Each number is 128 + 32 x the weight over the matrix's rms, rounded and kept within 0 to 255. Layers, rows and columns count from 0.

# layer 3 attention output (transposed), 448x224, rms 0.0528, rows 41-55, columns 0-111
[[111 130 127 146 132  82 147 147 102  96 117 157 108  95 189  48 151  54 137 139  72 185 109 104 118 131 155 126 115  91  90 137 140 155 150 150 144 150  91 127 183 100 135 125 147 156 145 117 132 151  69 114 114 113 174  79  71 110 111 125 128 176 112 129  30 194 101 171  91 162 118 134 115 108 117 160  85 117 107 196 176 104 144 147 187  98 163  98 139  86 187 110  89 136 124 139  99 184  89 108 154 163 145 174 143 160 134 111 190 151 159 225]
 [108 113 133 159 185 123 122 139 106 100 171 155 181 126  80 109 177 141 101 139 149 164 138 152 134 119  84 168 156 145 193 142  84 169 107 179 145 143 143 123 126 131 176 104 174 119 126 107 101 109  76 100 113  87 145  67 165 150 111 179 141 116  35 164 141 145 136  95 123  58 139  84  67 161 139 132 165 177 113 133 125 147 114 123 155  51 138 111 124 169  86  61 107 138  43 134 140 152 122  35 151 106 103 111 118 144 136 146 112 158  96 115]
 [119 144 112 131  90 169 162 113 140 100 116 141 115 124 104 159  90 131 156 139  94 130 128 129 107  91 136 110  98 120 122  71 128 162 169 124 142  86 135 154 152 159 111 180  82 124 125 150 148 149 156 134 127 199  84 159 110 116 139 109 136 121 205 102 130 117 160 143 179 142 140 149 128 112 181  69 177  88 105 194 119 187  94 104 164 126 124 165 140 141 164 114 113 145 123 116 185 140 111 206  98 141 118 140 157  74 133 150 151 114 168 153]
 [108 131 106 124  92  72 128 159 117 156 129 124 150 155 186 119 132 125 127 112 143 102 107 121 159 129 117 138 128 163 136 139 104 133 171 150 188 214  88  74  99  64  91 141 174 100 128 104 170  79 135  79 140 124 126 110 147 154 133 157 115 150 124 154 151 104 119 205  47 126 112 103 129 194 130 187 145 122 191 144 104 116 124 167  96 100 144  94  86  64 107 131 120 104 156 184  82 187 103 139 111 191 149 116 144 158 114 102 143  71 159 115]
 [120 149 141 112  88  87 135 154 188 172 147 111  96 120  84 197  94  61 123 131 120 162  89 185 118 190  94 120 156  97 175 142 134  95 159 164 179 156 190 143 132  63 136 123 186 111 116 143  96 154 145 120 160 117 131 210 135 101 115 146 193  99 135 170 209  75 149 130 119 119 125 122 143 112 151  65 149  75 178  97 100  85 104 179 175 195 120 179 116 133 147 115 111 123 143 144 197 121 146 127 136 121 120 148 154 156 177 161 134 173 157  74]
 [152 108 102  92 128 105 121 137 116  97  99 123 109 114 127 148  90 112 133 114  88 154 145 118 107  73 157 142 159 135 100 170 109 139 157 119 100 196 115  81 181 133 128 144 185 130 154 132 111 138 108 126 169 150 144 133 134  57 123 131 181 157 134 142  94 166  85  93  77 143 146 108 125 125 100 102 141 156 118 101 132 167 198 162 173 104 165 126 127 113 112 155  83 143 125  89 119 154 122 131  79 145 156 151 124  80 126 108 126 152 126 152]
 [ 86 197 118 174 166  94  96 122 152 166 163 133 166 146 122  77 154 178 125 141 163 152 132 134 129  45 147 126  99  98 174  94 131 163 101 109 119 105 162 118  45 149 159 143 113 136 146 155 162 163 116 196 126 104 119 114  59  56 117 111  65 106 127 145 103 138 172 141 126 114 159  66 119 194 182 175 135  85 126 185 168 113 126 127  71 121 176 136  85  99  59 147 209 148 150 151  55  57 127  80 142 113 207  87  95 164 136  65  84  92 116 153]
 [139 101  99 184 203 188 152  95 157 120 160 160 103  79 133 116  76 140 137  58 102 146 153 107 150 110 146  89 119 124  78  85 136 125 147 149 157  91  92 123 199 137  60 111 111 173  95 158 142  89 142 146 137 179 107 144  98 120 114 202 118 127 159  94 109  94 129 123  83 116 200 108  90  94 126 112 104 143 117 129 113 117 145 127 129 164 142  90 135  92 154 119  86 176  98 124  95 181 121 120 142  96  71 160 137 105 104 131 156 160 130 159]
 [ 98 148 115 146 172 112 191 106  93 140 221  82  56 194 142 136 176 195  86 153  86  74 155 166  57 151 161 115  90 139 132 156 120  95 144 123  79 148 106 108 182 141 144  94  79  86 132 161  95  70  59 122 121 161 145 170  97 114 125 106 123 104 129  84 118 124  89 138 121 155 114 114 145 141  87 146  88 198 144  85 135  99 140  69 133 148 122  88  96 101 118 141 174 101 164 181  92 157 108  95 165 112 155  77  90  82 126 129  27 114 112 190]
 [127 125 118  95 147 141 114 104 113 166 172 131 180 126 161  83 158 127 118 102 160 109 108  96 112 147 100 150 170 136 144 148  90 139 133 104  92  87 123 116 141  78 209  63 169 162  99 100 148 137 156 125 113 125 139 110 151 197 169 115 133 191 128 111 130  70  68 121 119 101 158  59 165 141 161 111 121 106 157 205 136 126 176 130  71 136 104  95 190  93 131 179 109 119 170 186 129  86 135 135  83 145 119  75  77  64 110  76 104  92 179 113]
 [131 144  61  65  73 112 113 194 201 108 121 170  64 127 246 101 177  96 186 116  93 106  85 149 146 113 141 113 122  70 141 168 143 123  94 104 153 120 149 144 116 129 138 137 130 121 187 117 100  89 111 118 121 103 160 116 170 150 150 129 133 181 111 140 133  87  86 151  91  93 127 106 150  84  94 149 162  78 166 135  95 120 200 151 134 187 177 145  82 154 135 137 113 163 118 121 200 107 135  66  95 132 103 173  88 108 166 155 168 104 148  48]
 [109 142 107 117  87  96 109  90 179 154  90 114 181 128 155  92  95 116 136 159 123  79 122  62 127 161 129 135  90 134 127 145 123 123 106  75 121 194  96 126 110 175  85 170 130  64 133 102 137 134 154 102  93  80 165 122 170 144 139 109 180  99 140  95 129 167 151 119 159 215  94 105 142 133 132 120 132 158  89  76 147 176  10  96 102 126  98  80 108  74 106  87  35  89 130 120  94 143 114 202 139 189 126 152  80 131 139 185  92 114 126  98]
 [189 111 138 114 100 150 118 200 107 138  43  98 137 135 175 108 109  87 111 162 101 134 143 171 134 167 120 135 111 171  62 179 177 137 100 180 180 156  99 143 124  85 102 212 129 159 118  41 151 129 154 155  95 159 118 124 117 172 116 120 195 168 199 134 126  73 126 105 140 153 118 141 107 119 131 125 155 134 127 119 125 140  90 154 160 137 135 143 177 104 120 101 104 124 130 140  62 156 139 141 178 123 139 116 157  62  50  77 111 148 113 111]
 [103 125 157 138 136 126 122 160  76 120 114 131 142 113 132  68 145 151 123 111 157 182 147  91 148 161 131 142 125 126 105 109 156 197 123 132 118 108 106 150 147 136  78  60  93 142 122 126 120 118  70  89  89 127 100 131  83 139  79 150 134 114 159 149 148 141 127 104 117 117 110 115 137 150  92 177 107  55 115 128 159 126 127 100 168 101 128 121 123 109 139 170 156 109 160 126 127  78 205 126  89 142 188 144  45 130 123 161 159 126 130 142]
 [114  91 162 168 134 190 102 179 151  56 140 150  99 125 153 166 153 142  48 100 191 186 178 130 123 148 135 139 145 155  97 113  90  84 163 102 112 130 171 133  72  88 205 114  94  92 136 154 156 139 145 176  60 133 214 161 136 163 125 108  59 101 126 137 192  91 106  86 120 111 106 185 199 102 145 139 102 100 128 113 139 102 108 122 128  67 154  85  93 162 147 143 115 161 116 121 117 106 124 164  48 121 138 160 166 111  72 106 152 119 109 176]]
# layer 3 attention value, 448x224, rms 0.0422, rows 42-55, columns 0-111
[[142 147 114 131 129 171  95 104 178 129 161 121  99 156 130 100 117 108 211 151 101  98 152 169 105 151 154 119  98  61  93  87 125 114 119 145 119  90 105  87 186 206 110  98 105 153 129 116 133 176 125 152  63 102 139  76 123 150 158 105 119 168 166  61 148 196 135 172  88 116 133 188 171 174 124 136 133 150 149 155 120  90 103 144 114 156  27 128  59 110 133 163 134 133 172 165 112 129 157 176  51 161 178 188 125 134  97 162 123 117 144 102]
 [115 140 131 133 108 133 141 146 118 145 194 147 106 120 133 143 162 140 145  74 139 114  90 112 175 151 152 153 169 146 112 157 160 134 133 109 111 150 166 120 111 118 118 118 140  89 135 122  98 134 103 136 150 112 161 175 132  87 177 166 156 120 143 146 117 145 133 103  91  80 126 116 125 144 116 120 109 140 165 106 113 139 136 161  74 148 143 101  98 110 134 141 147 152 177  61 123 111 104 108 133 125 137 121  59 146 151 134 138 156 100 115]
 [ 87 185  74 118 164 166 159  78 113  76 159 165 218 127 114 150 150 105 169 121  56 113 182 162  68 117 147 137 134 198 102 108  70 104  87 132 136  59  92 119 136 110  99 128 150 178 123 137  85 148 125 154 157 126  80 123 117  90 130 128  86 133 146  70 146 131 116  93 150 167 179 132 130 137 180 188  79 108 106 165 134  98 154  63 160 175 109 179 149 168 151 143 102 114  98 155 148 111 104 113 131 109 143 116  86 118  94 147 141 129 128 147]
 [159  90 108 141 157 211 134 121  70 153 149 173 182 158 154 121 141 125 134 103 134 105 102  88 185 140 120 169 156  93 100 120 154 165  89 118 147  98  58 101 149 165  78 153 114 120 120 111 178 159 113 142 112 158 149  73 115 148 138 133 102 140  99  94 124 122 174  88 166 132 124  95 139 118  98 116 103 155  61 155 100 168 117  78  51 105 174 101 104 116 184 148 149 176  85 116  42 100  92 106 135 123 137 113 118  89 128 122 122 111 102 154]
 [158 136 122 137 128 134 127 123 138 119 128 177  98 161  72 142 199 154 146 116 175 134 144 143 125 141  79 131 164 149 144 126 147 143  82  94 170 130 167 151 148 168 158 130 104 118 120 113 159 122 151 134 108  92 151  88 128 189 116 173 102 118 137 153 181 153  97 134 128  84  95 138 149 156 129 133 180 112 116 133 140  72 129 105 113 111  95 158 139 151  81 134  88  85 143 103 186 141 163 154 146 157 132  78 163 112 118 163 119 126 158 103]
 [142 100 149 145  72 123 109 142 138 143 134  68  79 150 117 126 104 108  96  92 102 199  97 153  88 192 170 148 123 132 122 124 161  68 117 129 167 127  80 114 115  53   8 116  73 117 145 117 122 130 112 108 130 119 162 178 167  44 139  77 110 106 168  95 128 127  96 163 171 158  93 165  73  65 133 145 138 118 214  56 166 119 115  84 188 172  84 162 182 106 179  84 149  94 157  94 179 179 144 171 103 130 105 176 144  76 186 105 180 137 103 135]
 [113 141  86 116 130 122 120 104 137 110 127 149 113 131 105 128 202 151 156 118 185 142 103 105  79 162 153 144 150  99 133 197 135 106 140 169  77 137 188 103 125 103 177  82 140 132 147 128  84 179  99 137 104 111  95 135 125 150 153  46 134 129 149 177 126  97 164 140 167 126 130 183 137 179 126  97 143 121  97 175 111 123 171 178 160  64 145 141  89 144 131 109 181 109 132 132 120  75 168 147 132 135 199  77  93 103 112  64  97 173 180  98]
 [178 114  91 100 117 107 127 172 136  73  65 147 158  64 156  79  54 105 168 139 165 134  96 120 148 159  69 133  83  73 111 103 172 128 127 123 165 128  88 143 100 165 123 118 180 105 100 145 179 171 131 130 138 147 107 107 160 184  50 151 151 117 126 150 115 109 146  75 151 115 132 166 119 134 171  87 148  94  87  77 162 144 157 159 179 107 144 171 170 185 168 159  92 175 107 106 117 168 145 161  81 199  40 192 102 144 172 102 135 150 146 156]
 [144 110 159 184 126 115 122 114 164  72 154  90 144 197 142 102 164 102  73 179  49 113 142 122 137  95 141 204  43 175  92 125 123  93  60  89 110 175 173 137 132 118 114  89 138  93 116 147 165 129 110 143 126 129 124 201 125  79 144 153 126  52 121 133 131 184 167 116 176 143 117 170 118  69 139 158 123 105  79 103 154  68  83  80 196 138 188 170  95 131 125  71 138 158  83  75 133 105  82 143 112 118 186 152 111 158 131 141 147 131 138  95]
 [157  45 189 176 162 122 159  70 118 181 140 121 146 169  93 122  58 117 108 153 131 132 213 153 177 159 171 152 109 168  80 103  78 168 113 128 155 162 209 128 121 156 123 127  51 152  67 121 135 155 105 104  65 129  82 122  56  78 218 129 125 152 115 137 126 148 142 152 110 113 149 153  86 192 152 160 183 165  78 138 153 117 113  30  66  81 166 146 179 101 125 155 113  87 143 126 122 157 123 130 100 192 139 107 154 124  78 151 156 183 137 146]
 [138 208 165  42 148  81 187 158 112 118  92 187 130  92 146 185 164 157 165 117 144 123 153 185 134 116  41 109 137 122 162 126 152 150 177 196 129 115  90 119 144 144 212 153 184 190 157 189 151 101 141 140 162  88 102 127 107 139 102 139  86 172  97 145  87 139  51 136 120  96 165 141 129 150 101 136  80 133 205 165 188  85 134 170  80 159 111  87 140 158  80 142 115 125 123 174 157 108  86  63 100  21 154 146 162 120 115 111 133 169 111  59]
 [ 68 145 132 103 139 120 152 154 143 148 121 211 142 135  59 109 129 144 127  67 200 113 140  95  92 101 170  63 176 161 197  87 107  80 157 137  72 107 141 108 183 149 167 109 143 111 151 154  99 172 130 130 188 104 128 139  84 101  94 117 137 189  64 117  76 151 160 100 165 141 115 137 126 177  53 170  76 145 155 170 151 111 119 150  99 129 140  80  54  94  91 116 149 165 107 136 158 125 113  88 112  89  82 119 136 159  95 145  93 123 113 111]
 [133 122 119 148  91 173  85  85 141 115 189 104 157 150 171 130 113 134 165 141 123  99 107 162 110  38 144 134 155  94 119 168 163  68 157  91 138 195 152 135 106 111 141 155 128 132 119 153 146 184 129 184 141  97 129  99 195 101 146 145 123 133 104 123 172  97 126 181 118 123 133 121 101  65 140 119 151 139 142 143  98 108 110 188 159 123  64 111 150 129 117 119 117 125 126 176 190 175 102 145 165 136 126  80 137 123  99  97 138 115 156 125]
 [ 57 107 136 114  91 147 151 115 109 210 154 118 146  98  90  98 131 143 139 151 153 123  92  98 117  88 168 124 143 118 141 187 115 118 131 115 150 178 139 116 107 222  53 125 118 174 138  78 107 128 148 100 124 123  79 143  95 137 143 175 116 165 152  40 143  70 124 119 123 158  92  88 102 145 119 127 191 123 130 114  97 161 172 133 101 116 100 132 132  84 102  97 199 117 124 129 179 133 162  79 187 192 109  72 128 154 189 109 119 119 140  99]]